config.yaml
n_layer: 16
d_model: 64
n_head: 2
n_kv_head: 1
head_dim: 32
d_mlp: 256
vocab_size: 25628
activation: "gelu"
norm: "layernorm"
norm_place: "pre"
norm_eps: 1e-05
positions: "rope"
rope_base: 10000.0
rope_fraction: 1.0
qk_norm: false
attn_scale: 0.177
bias: "none"
tie_embeddings: false
parallel_block: true
init: "normal"
init_std_qkv: 0.0709
init_std_o: 0.088
init_std_up: 0.101
init_std_down: 0.101
optimizer: "soap_variant"
lr: 0.00414
weight_decay: 0.0
lr_head: 0.0149
grad_clip: 0.5
warmup_steps: 200
schedule: "wsd"
decay_fraction: 1.0
decay_shape: "pow"
final_lr_fraction: 0.05
batch_tokens: 32768
seq_len: 256
doc_mask: true
train_tokens: 154500000
steps: 4715
dataset: "wikipedia_en"
Each number is 50 + 10 x the weight over the matrix's rms, rounded and kept within 0 to 99. Layers, rows and columns count from 0.

# layer 8 MLP up, 256x64, rms 0.1, rows 168-255, columns 0-31
42 59 33 46 43 62 61 72 54 53 46 52 59 57 36 46 56 40 65 44 64 36 33 47 45 45 39 40 52 61 51 56
49 49 50 65 31 49 48 41 56 38 42 61 39 60 45 58 54 58 58 42 42 44 64 44 48 65 57 63 35 56 51 59
62 49 60 52 31 45 59 43 43 44 43 50 59 61 55 38 59 55 68 25 52 38 51 36 55 37 51 52 57 55 50 52
48 65 45 23 55 59 54 33 39 55 60 46 46 45 21 58 46 55 37 51 65 42 50 45 56 70 52 63 42 48 34 65
50 43 63 52 39 63 52 44 48 59 41 59 47 44 32 48 35 42 62 60 48 55 65 59 63 61 47 48 31 45 51 57
35 65 47 53 45 32 49 40 42 39 46 70 39 44 55 44 48 57 49 59 42 38 61 58 56 59 53 38 43 59 37 47
42 54 58 57 56 52 69 50 32 51 47 59 65 60 50 48 65 47 72 40 50 56 35 43 31 45 51 55 37 38 44 49
68 45 41 49 43 43 51 60 43 53 53 31 59 58 48 45 45 42 55 61 46 43 72 45 37 53 57 29 36 27 52 60
52 37 42 59 60 45 48 57 47 61 57 28 65 34 39 59 74 40 18 43 54 43 46 42 56 43 56 51 57 36 46 42
47 32 53 50 31 53 55 42 68 55 37 45 49 42 51 56 57 38 58 33 34 49 35 56 39 38 64 35 50 55 65 57
51 62 57 38 54 52 22 32 41 49 45 45 48 41 51 54 41 47 41 66 62 56 51 45 64 31 54 33 61 53 62 60
40 56 59 51 45 35 70 37 46 48 53 48 52 55 47 40 42 64 54 53 67 60 59 40 47 24 42 52 40 67 43 33
64 32 65 64 46 56 32 51 46 22 50 38 50 46 54 41 36 38 59 46 71 45 42 44 60 46 40 49 39 67 49 66
46 55 50 52 38 40 58 35 54 30 51 70 47 60 53 49 42 61 61 47 68 37 52 49 49 64 60 53 57 67 50 56
36 55 55 47 31 47 70 49 59 60 49 57 61 51 67 56 46 49 41 49 41 59 53 46 54 37 38 33 52 60 46 45
62 60 49 60 52 48 55 49 38 50 51 56 35 46 58 59 69 39 36 53 48 48 52 38 51 28 49 64 32 65 40 62
59 43 55 59 55 43 56 35 53 60 45 55 50 56 58 36 54 66 61 35 43 53 32 61 57 51 53 42 67 56 48 27
56 70 37 51 44 34 57 12 48 44 59 47 46 57 48 49 47 39 50 53 58 60 50 52 59 32 39 55 40 64 51 45
37 44 42 48 61 48 70 64 58 40 60 63 29 45 46 54 42 32 41 52 52 47 55 34 53 44 45 28 63 31 58 34
45 47 33 31 40 44 44 50 42 45 47 58 50 36 52 70 33 36 50 62 45 22 49 49 57 57 56 35 47 46 28 40
45 42 71 65 52 36 63 36 46 37 52 75 49 54 40 40 43 49 79 35 39 38 51 38 62 38 38 76 61 58 57 45
56 46 43 61 45 53 49 50 59 57 59 53 65 56 45 42 54 46 28 63 65 52 67 55 44 40 70 55 47 44 57 55
60 43 66 66 49 46 55 35 51 45 58 39 47 64 36 34 43 53 67 49 43 36 47 51 60 47 36 37 57 39 47 69
52 62 56 48 38 47 50 47 51 41 43 53 52 37 57 55 47 61 29 37 47 40 55 58 45 34 38 57 72 49 57 37
49 74 35 58 34 57 50 51 55 42 46 38 45 34 55 49 47 62 60 65 47 57 59 54 53 56 35 36 31 52 51 58
35 63 43 52 48 58 41 58 61 59 33 45 60 54 69 55 41 43 60 55 40 55 48 45 62 42 45 51 59 52 54 31
42 36 66 60 42 63 41 65 40 45 44 81 60 55 57 59 44 36 35 44 34 51 62 47 37 43 60 46 48 54 46 53
34 51 48 31 41 38 61 43 46 44 43 48 36 57 63 48 49 57 57 65 48 47 69 55 58 63 49 51 42 46 48 37
50 53 39 63 48 57 38 26 57 29 69 52 49 34 44 55 39 51 50 75 66 50 48 46 32 40 41 52 49 41 43 48
40 43 48 51 52 74 50 56 45 54 36 60 36 51 57 28 34 36 58 47 44 48 39 42 35 64 50 42 53 59 50 65
44 62 49 47 55 47 75 56 43 41 42 36 52 22 65 55 51 34 72 42 35 48 76 39 52 43 72 64 29 52 36 35
35 54 55 49 45 50 44 52 49 38 47 54 56 58 81 55 42 61 42 46 56 55 49 47 40 46 60 50 57 37 55 51
31 36 56 54 55 74 43 43 58 56 58 25 50 55 57 29 47 50 47 68 36 47 44 52 52 53 37 48 43 68 33 48
23 45 67 77 54 51 52 44 47 41 62 46 71 41 43 55 51 70 49 41 59 46 24 42 41 50 50 61 48 61 48 55
71 63 55 36 44 47 41 36 49 54 53 52 55 64 63 32 48 71 48 53 53 46 42 68 45 59 56 45 46 45 46 47
57 53 66 41 62 44 57 37 37 45 40 37 29 44 56 42 58 68 58 35 76 27 54 41 65 65 48 45 42 53 58 46
40 29 47 43 52 34 53 64 61 54 52 40 30 45 44 40 54 48 40 45 38 53 58 56 50 57 48 37 56 55 39 32
62 61 55 48 63 45 72 58 33 61 56 45 27 57 52 48 53 57 34 34 46 37 58 42 52 70 57 54 42 76 48 49
61 61 53 55 43 50 62 59 51 39 35 63 52 60 59 54 51 47 46 49 42 51 49 43 51 65 61 67 61 44 60 34
54 47 68 57 51 67 32 57 53 50 51 59 45 49 49 52 58 39 44 47 43 65 52 41 44 45 66 54 32 45 48 53
41 58 48 56 49 38 63 56 58 70 31 55 63 47 59 39 44 56 42 62 48 52 56 68 48 44 57 40 40 43 45 44
70 52 55 44 44 49 58 36 52 55 26 57 73 62 38 39 29 30 45 68 43 52 43 77 57 50 33 51 49 53 56 50
66 67 52 39 50 40 41 52 41 52 54 62 60 52 56 53 40 63 53 48 54 49 61 53 44 60 55 72 43 42 46 46
47 55 53 45 55 43 68 48 43 52 72 49 53 51 60 48 58 47 59 62 47 52 46 42 44 53 52 59 50 30 54 55
31 43 59 54 36 39 50 31 50 57 46 72 53 43 55 34 47 42 54 47 69 60 62 64 47 41 41 37 36 29 32 46
57 56 47 47 45 33 58 64 62 49 56 45 60 58 55 52 64 37 48 30 37 70 41 54 53 55 46 58 44 56 33 48
39 48 43 45 61 44 37 41 40 57 53 45 39 41 48 59 42 41 57 24 64 53 56 41 49 41 31 60 41 44 54 62
48 50 45 49 41 45 37 52 47 57 43 48 54 39 41 46 56 47 62 27 47 48 59 57 38 63 42 47 39 68 46 35
49 46 58 45 45 55 47 54 48 41 43 38 54 43 42 43 45 46 54 38 66 53 38 60 61 33 44 36 45 52 53 52
43 49 40 56 49 63 25 45 42 54 61 46 55 44 64 53 59 49 63 52 55 45 29 63 60 34 55 45 51 53 42 49
47 52 53 45 56 37 50 40 46 38 39 37 50 53 46 49 52 62 48 60 57 46 68 52 53 58 59 59 35 44 58 60
54 51 44 35 52 61 40 41 30 55 52 55 50 51 47 56 44 66 47 61 46 37 47 68 66 49 44 50 49 48 32 56
56 50 44 59 55 32 52 60 24 55 46 53 63 47 32 48 67 51 22 33 53 46 49 51 54 58 45 47 52 86 50 42
71 45 63 46 69 51 53 37 74 49 42 64 45 55 51 31 48 52 58 36 35 42 67 47 57 45 71 48 34 48 46 58
44 22 49 50 49 64 51 26 57 33 62 32 29 51 62 53 51 40 41 30 53 41 52 56 54 54 63 55 43 60 55 55
59 64 46 59 52 65 47 50 51 52 37 61 47 61 57 47 29 64 65 61 54 43 52 49 57 62 46 33 31 33 46 49
61 45 30 51 51 46 35 59 42 45 55 58 64 38 43 67 39 47 59 61 33 57 45 59 54 63 33 47 59 54 52 35
58 61 67 61 49 53 54 55 40 61 38 52 27 58 54 40 39 54 39 63 48 51 48 44 36 49 31 37 47 46 50 64
43 58 55 54 52 55 52 76 53 64 38 59 52 29 27 46 48 53 72 58 20 52 58 43 48 36 38 44 41 71 34 57
48 57 44 42 38 50 35 46 51 50 45 37 44 49 44 48 52 44 37 58 56 42 59 28 69 52 50 44 61 45 57 57
58 47 57 60 58 39 44 62 42 47 55 52 52 55 39 52 31 42 33 37 46 58 59 42 43 49 58 49 68 65 45 33
40 45 56 40 31 37 44 45 46 34 52 43 50 48 47 40 56 38 56 53 50 60 73 40 53 39 49 39 34 41 44 58
49 65 48 46 50 53 53 51 46 56 66 59 43 57 49 43 42 68 46 36 44 49 42 38 34 48 33 56 41 50 33 44
45 62 41 37 54 58 60 49 49 35 36 34 55 51 46 42 63 51 55 45 49 53 35 38 39 56 49 64 53 64 71 55
44 46 55 43 49 64 28 26 47 34 51 40 49 43 55 65 41 30 56 47 55 37 64 48 72 75 55 45 46 54 56 55
62 57 54 44 49 39 53 76 56 49 47 28 52 47 27 58 68 53 62 40 37 30 44 63 47 57 45 33 44 61 60 49
46 28 54 44 63 54 51 39 56 47 63 50 27 48 49 44 44 48 65 33 48 55 55 43 48 37 48 62 50 58 64 46
54 47 38 46 57 67 57 44 57 51 60 63 47 42 57 50 37 51 46 57 56 38 43 53 52 53 52 37 52 39 61 34
49 63 65 47 63 60 51 52 53 54 45 44 44 52 61 58 50 56 37 56 58 67 51 52 47 43 44 53 42 55 52 41
45 43 36 46 45 57 62 28 40 34 60 36 45 39 21 46 62 62 63 36 52 43 42 42 64 70 47 51 38 55 50 48
33 46 42 62 49 58 50 51 76 50 53 32 46 35 49 57 40 58 32 39 60 63 56 35 57 56 38 54 33 68 58 36
57 49 50 35 47 50 55 42 38 49 49 48 57 47 47 53 62 57 40 42 47 32 46 39 55 67 62 47 40 41 47 64
54 63 55 57 59 55 68 39 27 44 44 53 57 45 59 51 46 54 55 36 39 53 57 57 40 51 39 36 53 50 32 50
68 50 63 59 40 57 58 64 51 46 36 52 26 63 53 49 48 48 36 61 69 33 39 41 55 47 67 43 60 60 45 66
22 34 52 41 48 72 41 48 33 56 50 53 73 44 42 50 45 73 41 74 55 61 37 50 54 55 50 49 36 50 48 53
58 64 39 47 57 53 64 60 65 53 51 43 57 33 59 46 42 82 35 35 42 57 53 61 49 64 59 30 51 29 53 30
56 37 60 52 40 80 62 63 41 25 59 62 48 46 44 54 56 62 59 46 53 63 49 35 47 43 37 55 29 79 42 52
29 57 46 51 31 68 55 41 39 59 65 44 53 39 51 39 58 43 39 33 47 56 47 51 50 52 40 46 44 63 51 44
52 49 43 57 45 29 41 48 51 59 63 62 50 51 57 37 63 56 29 44 48 52 47 44 68 42 57 65 65 63 29 38
39 45 45 27 62 37 48 84 50 48 46 55 61 51 42 67 43 42 49 52 50 45 23 49 47 64 50 51 43 38 47 49
28 56 60 43 50 55 47 61 64 48 58 25 64 42 46 54 62 40 34 49 61 38 55 37 49 30 34 57 62 62 40 53
36 64 52 51 72 47 67 43 63 43 54 52 65 46 45 55 68 34 78 55 72 46 51 39 49 33 35 52 45 62 47 63
44 56 56 37 39 31 45 43 39 41 23 41 44 58 56 71 56 42 50 38 58 36 62 38 65 55 52 43 63 66 61 50
45 31 55 69 59 56 59 52 61 45 47 48 58 44 35 45 58 54 41 61 66 60 60 49 53 41 55 58 49 53 47 45
45 46 56 51 47 64 65 40 55 54 57 60 68 59 47 26 41 51 50 54 34 56 53 41 38 52 44 60 44 38 40 38
45 51 62 47 44 52 40 42 40 40 44 63 51 30 56 42 42 38 47 66 46 39 53 60 38 44 50 71 55 54 43 48
55 38 46 51 30 39 36 35 41 44 47 61 42 40 48 35 43 44 41 57 50 40 58 56 74 50 43 37 54 60 52 47
35 53 43 42 45 72 62 39 36 36 30 63 49 52 57 51 56 49 60 49 52 43 57 49 46 39 43 58 48 58 46 50
# layer 8 MLP down (transposed), 256x64, rms 0.102, rows 168-255, columns 0-31
43 55 51 25 52 52 45 60 38 38 34 46 39 50 38 33 52 42 35 45 35 68 37 46 43 58 37 37 56 38 58 41
40 66 64 67 45 52 56 52 60 49 37 46 33 61 35 51 53 52 60 48 50 52 59 69 40 54 51 41 59 58 54 61
42 53 47 58 74 45 55 55 49 43 65 51 44 49 52 45 55 51 50 50 56 47 52 34 44 50 60 58 40 40 45 39
54 54 57 63 68 49 41 57 60 49 62 26 59 19 63 26 27 58 70 57 39 39 59 58 49 44 52 53 49 63 48 66
63 43 39 84 44 52 53 48 35 44 51 56 40 41 33 53 40 44 64 57 43 32 77 44 32 40 38 46 67 41 36 62
42 58 44 45 60 42 33 60 39 42 51 46 36 49 63 70 38 43 54 37 32 67 58 76 59 56 45 52 63 36 48 41
64 68 38 49 54 44 66 57 56 62 55 43 55 80 68 52 62 46 34 40 46 51 27 56 62 42 47 41 78 37 58 43
72 53 59 41 43 51 54 39 45 44 53 63 50 53 54 55 47 52 49 40 54 31 38 55 45 57 49 50 43 72 41 40
49 52 51 41 48 64 51 42 39 44 38 50 50 45 48 44 51 55 57 52 51 67 44 58 42 55 32 54 58 49 58 35
56 56 43 54 37 53 62 36 60 52 60 64 48 40 73 44 44 62 63 31 39 44 55 42 57 70 50 62 34 56 57 68
42 48 52 53 53 43 51 66 45 43 34 55 69 49 64 44 28 50 46 39 43 44 36 48 52 57 66 34 38 33 59 33
61 45 59 58 37 45 72 51 57 49 47 45 41 64 38 41 50 54 59 52 64 50 54 49 51 42 59 63 56 57 63 68
48 45 49 43 67 44 53 53 60 66 36 57 47 53 29 49 58 46 60 45 34 39 57 48 29 69 31 54 43 46 54 61
52 65 57 29 32 63 38 39 57 47 48 77 46 39 55 57 45 54 53 55 59 48 38 38 33 47 46 66 61 42 48 55
62 66 67 33 52 45 37 55 44 56 54 57 48 41 47 51 34 48 64 60 36 49 30 54 47 60 64 63 40 57 50 46
46 60 38 47 69 50 52 51 57 51 31 35 51 55 37 49 66 34 47 45 42 43 47 48 56 54 49 54 52 59 51 48
77 45 28 51 39 51 70 57 51 42 30 60 60 48 45 31 52 57 41 40 43 47 40 66 47 45 51 54 44 42 65 35
46 52 47 56 52 34 46 29 40 45 46 54 51 55 53 51 52 60 33 44 38 57 39 56 47 56 51 51 48 43 46 50
64 35 56 53 51 53 54 56 57 40 67 51 38 53 57 43 44 51 69 61 43 48 33 51 52 51 47 52 62 23 62 43
49 68 58 43 42 50 37 51 38 39 50 48 56 59 43 48 76 56 34 53 30 46 57 33 60 46 33 75 52 50 34 65
66 38 48 50 38 42 64 68 58 28 61 60 47 51 44 58 32 43 43 56 73 62 52 35 59 65 55 37 30 61 75 24
46 61 54 43 49 59 35 50 43 37 48 67 50 43 44 54 52 59 40 35 37 33 46 39 40 46 50 55 53 49 40 46
48 35 46 45 50 43 56 55 41 28 43 44 40 59 32 45 50 44 45 48 37 58 48 49 49 50 52 32 30 50 42 60
34 56 58 63 67 44 38 49 45 53 50 46 49 65 50 69 43 61 53 52 50 54 58 40 51 47 40 48 47 38 45 58
51 40 67 46 56 37 28 49 63 55 40 71 56 50 53 51 42 56 47 47 61 46 58 70 53 64 62 52 44 55 75 59
32 43 42 48 54 42 35 57 68 46 46 31 45 54 39 44 40 62 53 44 50 52 59 49 62 43 33 66 58 42 46 55
56 56 35 44 20 22 32 54 53 66 51 42 39 50 59 59 48 54 56 44 57 52 60 51 48 48 29 75 56 79 58 60
50 40 46 47 45 51 48 37 47 49 54 40 54 67 54 57 61 54 51 61 46 57 44 74 76 57 47 54 49 65 50 45
33 53 47 58 62 32 36 46 70 43 82 75 26 53 66 64 21 22 58 45 64 32 57 56 42 40 54 55 56 40 52 54
48 50 54 46 67 35 47 45 62 53 57 41 48 70 58 62 63 51 31 58 50 49 55 56 52 61 57 55 57 42 53 50
56 67 46 54 51 66 48 59 57 59 41 50 63 47 41 44 38 63 43 47 40 34 61 38 52 27 48 36 56 66 43 40
55 50 50 40 49 53 45 50 45 45 53 48 46 60 56 41 68 61 59 55 49 66 54 62 59 48 71 46 45 67 58 47
35 42 39 42 40 48 41 55 62 44 52 41 49 53 56 51 46 51 28 53 60 62 30 65 41 43 48 52 58 46 53 33
41 46 52 37 58 52 59 29 68 35 47 59 43 39 48 37 62 47 64 58 55 69 40 59 54 62 56 33 45 54 45 51
65 64 17 40 64 42 36 44 49 68 40 67 51 44 57 27 41 48 34 52 47 39 39 48 42 46 46 70 47 43 50 57
38 38 36 50 47 36 57 31 50 48 49 41 67 63 44 50 53 49 50 74 56 53 53 43 51 49 54 55 61 52 46 49
53 42 53 55 61 55 44 49 33 47 54 46 51 55 55 38 70 51 51 49 57 44 53 63 56 44 56 41 54 61 56 54
57 49 47 54 42 56 40 41 60 34 54 41 51 36 41 59 42 39 62 64 50 51 51 41 55 51 55 51 54 40 35 67
54 61 61 52 63 56 45 36 48 41 47 54 52 56 65 40 45 64 52 60 57 45 51 70 63 44 49 45 46 58 65 30
37 58 42 51 25 38 51 66 60 44 50 55 43 62 49 44 62 48 66 39 32 43 53 48 54 52 57 40 36 59 52 70
44 47 51 49 65 43 57 46 51 33 63 49 51 51 53 55 47 44 35 34 55 49 50 54 47 62 48 31 46 49 51 41
55 59 60 35 55 51 36 63 33 80 38 49 70 54 37 38 52 30 45 51 71 49 37 65 60 56 56 42 70 64 48 41
39 39 52 53 55 49 54 46 63 51 44 51 49 60 52 39 66 48 45 48 53 60 56 48 52 52 65 52 61 58 59 61
50 53 56 68 58 51 52 62 66 68 41 74 53 60 59 57 42 55 57 59 50 46 52 43 41 56 48 54 44 33 32 49
60 32 50 32 44 47 47 58 49 37 62 23 37 37 57 40 35 44 43 60 53 46 42 62 58 54 49 46 36 54 57 44
43 51 44 40 54 55 50 59 58 45 53 54 46 40 48 48 65 50 51 48 56 54 50 29 51 48 46 35 56 46 60 40
46 67 71 44 55 46 48 49 54 36 46 40 46 37 56 34 58 32 45 37 48 53 51 69 50 39 50 54 26 55 41 41
56 36 31 51 56 53 49 52 66 32 68 58 56 51 41 33 49 40 56 60 48 42 60 37 69 59 60 48 48 52 45 42
54 52 40 34 44 58 57 42 54 63 36 61 56 44 47 42 43 44 41 55 49 50 55 53 51 53 55 55 54 57 69 63
43 47 48 32 47 44 43 46 51 61 58 61 57 63 57 56 50 43 54 39 64 60 54 50 57 42 46 70 51 39 45 39
57 24 55 62 48 45 52 50 33 55 44 39 39 55 53 40 29 51 55 36 42 45 41 43 57 44 53 47 44 44 47 44
64 38 50 46 62 45 49 70 52 46 69 57 65 51 48 48 43 47 57 55 62 44 69 39 40 55 65 53 43 68 53 47
51 49 45 44 26 71 45 47 53 59 49 38 46 43 60 45 68 49 37 51 76 53 78 56 53 38 50 33 34 67 58 49
55 35 48 42 55 56 47 43 34 43 60 53 63 38 35 54 39 54 69 66 58 52 35 77 39 34 57 47 64 47 69 35
52 57 56 60 45 73 52 55 41 49 57 54 43 42 54 53 56 53 48 64 50 45 62 35 72 58 76 46 49 47 40 53
60 50 68 48 58 46 47 61 46 53 44 51 64 52 49 56 54 67 66 65 59 51 51 73 39 50 49 62 52 40 44 31
53 53 43 42 53 42 41 48 54 49 42 44 49 55 46 49 46 63 73 35 46 49 47 41 50 52 44 54 54 55 54 53
70 45 63 46 69 41 44 45 67 55 46 51 58 46 59 84 70 58 44 44 33 41 50 48 52 52 32 48 64 51 56 55
48 49 53 31 35 52 35 50 72 28 44 54 45 54 56 61 53 47 53 56 47 56 33 54 53 71 47 51 46 30 50 53
52 51 48 57 52 50 52 55 55 57 42 58 41 51 49 35 38 58 50 45 41 45 45 49 45 28 42 42 46 41 56 45
47 40 61 34 57 60 47 38 40 64 38 47 67 40 51 48 43 52 70 51 51 42 56 48 52 34 62 41 58 38 40 40
45 47 32 66 42 57 42 70 53 60 37 53 48 54 43 39 40 51 44 57 70 56 38 67 56 48 59 39 49 46 46 86
59 53 35 60 46 47 59 57 60 32 49 50 53 47 46 37 44 52 45 45 25 49 42 43 58 44 61 54 46 61 32 59
51 42 43 52 59 35 43 63 46 56 42 61 61 72 41 42 44 58 41 69 48 48 59 63 38 48 52 70 56 40 67 43
50 71 34 48 45 42 67 62 48 29 44 53 41 59 28 25 84 45 57 41 58 68 75 36 54 24 42 58 65 51 46 66
60 60 62 55 45 51 41 50 45 54 42 51 43 27 45 46 26 55 54 42 50 54 54 64 52 49 36 52 57 59 52 51
64 58 49 57 45 60 43 47 57 56 43 44 47 49 42 67 43 55 42 61 48 37 58 64 62 54 38 46 54 63 43 57
59 30 63 44 46 65 45 48 59 54 55 49 49 50 46 57 39 63 34 46 51 52 53 51 44 55 35 52 42 40 56 71
51 49 55 51 51 53 75 53 51 60 47 41 33 44 49 51 30 58 38 47 56 46 48 50 55 59 57 37 47 56 56 34
52 49 22 53 32 31 48 44 43 55 38 67 27 49 59 58 33 50 49 47 69 40 63 41 53 39 39 41 60 41 48 61
43 65 27 60 49 41 53 37 28 52 52 58 56 33 46 52 46 38 45 41 63 51 35 32 54 54 74 53 58 45 48 56
54 65 48 60 56 38 45 49 44 34 56 40 32 69 48 47 40 52 61 47 69 37 55 75 61 44 66 51 73 45 44 40
46 42 53 63 54 49 25 64 48 52 55 58 60 36 39 50 44 53 53 59 61 55 46 50 43 49 55 67 53 41 66 60
60 44 61 45 40 53 62 30 39 41 35 66 78 37 57 50 27 61 52 54 54 49 37 43 54 54 72 30 39 49 51 47
48 32 44 62 45 51 47 58 40 41 53 63 43 60 32 50 70 38 46 54 53 62 54 47 32 52 63 67 58 48 43 34
26 62 48 52 53 62 70 18 53 49 62 39 37 43 46 62 63 55 56 57 42 60 53 42 75 71 47 38 50 42 58 51
51 50 38 65 33 58 57 49 62 60 55 43 65 68 52 60 53 50 52 42 56 51 64 39 39 31 47 52 55 59 49 38
61 61 35 65 57 58 60 62 55 32 53 67 50 46 46 40 45 39 52 43 66 44 37 49 49 25 55 38 48 53 42 49
52 43 65 44 48 52 68 50 54 57 46 41 48 48 48 41 51 56 59 55 52 46 45 52 43 42 54 46 42 42 61 55
40 53 57 67 44 43 60 43 38 51 63 46 43 56 60 40 48 40 41 57 50 55 35 45 48 47 45 47 53 49 58 50
62 46 50 55 49 42 40 58 42 41 60 80 61 53 58 44 59 39 43 39 55 60 38 63 53 61 51 56 49 62 61 32
59 50 48 57 53 42 50 33 65 49 63 37 57 44 28 47 42 39 60 41 51 56 50 54 34 37 53 58 35 74 47 58
65 60 36 48 53 66 39 49 47 32 50 67 53 53 49 38 34 35 52 50 54 58 40 51 62 65 70 51 55 48 51 38
38 62 56 55 52 51 33 55 36 54 53 45 37 42 58 44 42 47 43 52 50 41 40 61 53 48 29 55 54 35 36 63
39 48 53 34 53 47 35 44 66 62 75 61 76 50 54 62 39 13 51 49 48 50 56 48 35 54 36 51 52 59 56 51
59 62 39 41 23 50 52 49 31 55 47 46 58 46 50 56 39 46 56 41 54 52 39 60 57 57 49 37 37 59 46 31
58 75 70 67 42 52 70 54 57 58 44 58 71 63 28 55 53 53 45 47 45 62 56 41 36 52 45 57 46 57 44 55
46 49 48 56 50 53 50 51 37 81 63 58 55 53 62 50 62 44 57 75 57 47 58 47 53 38 42 56 58 65 46 50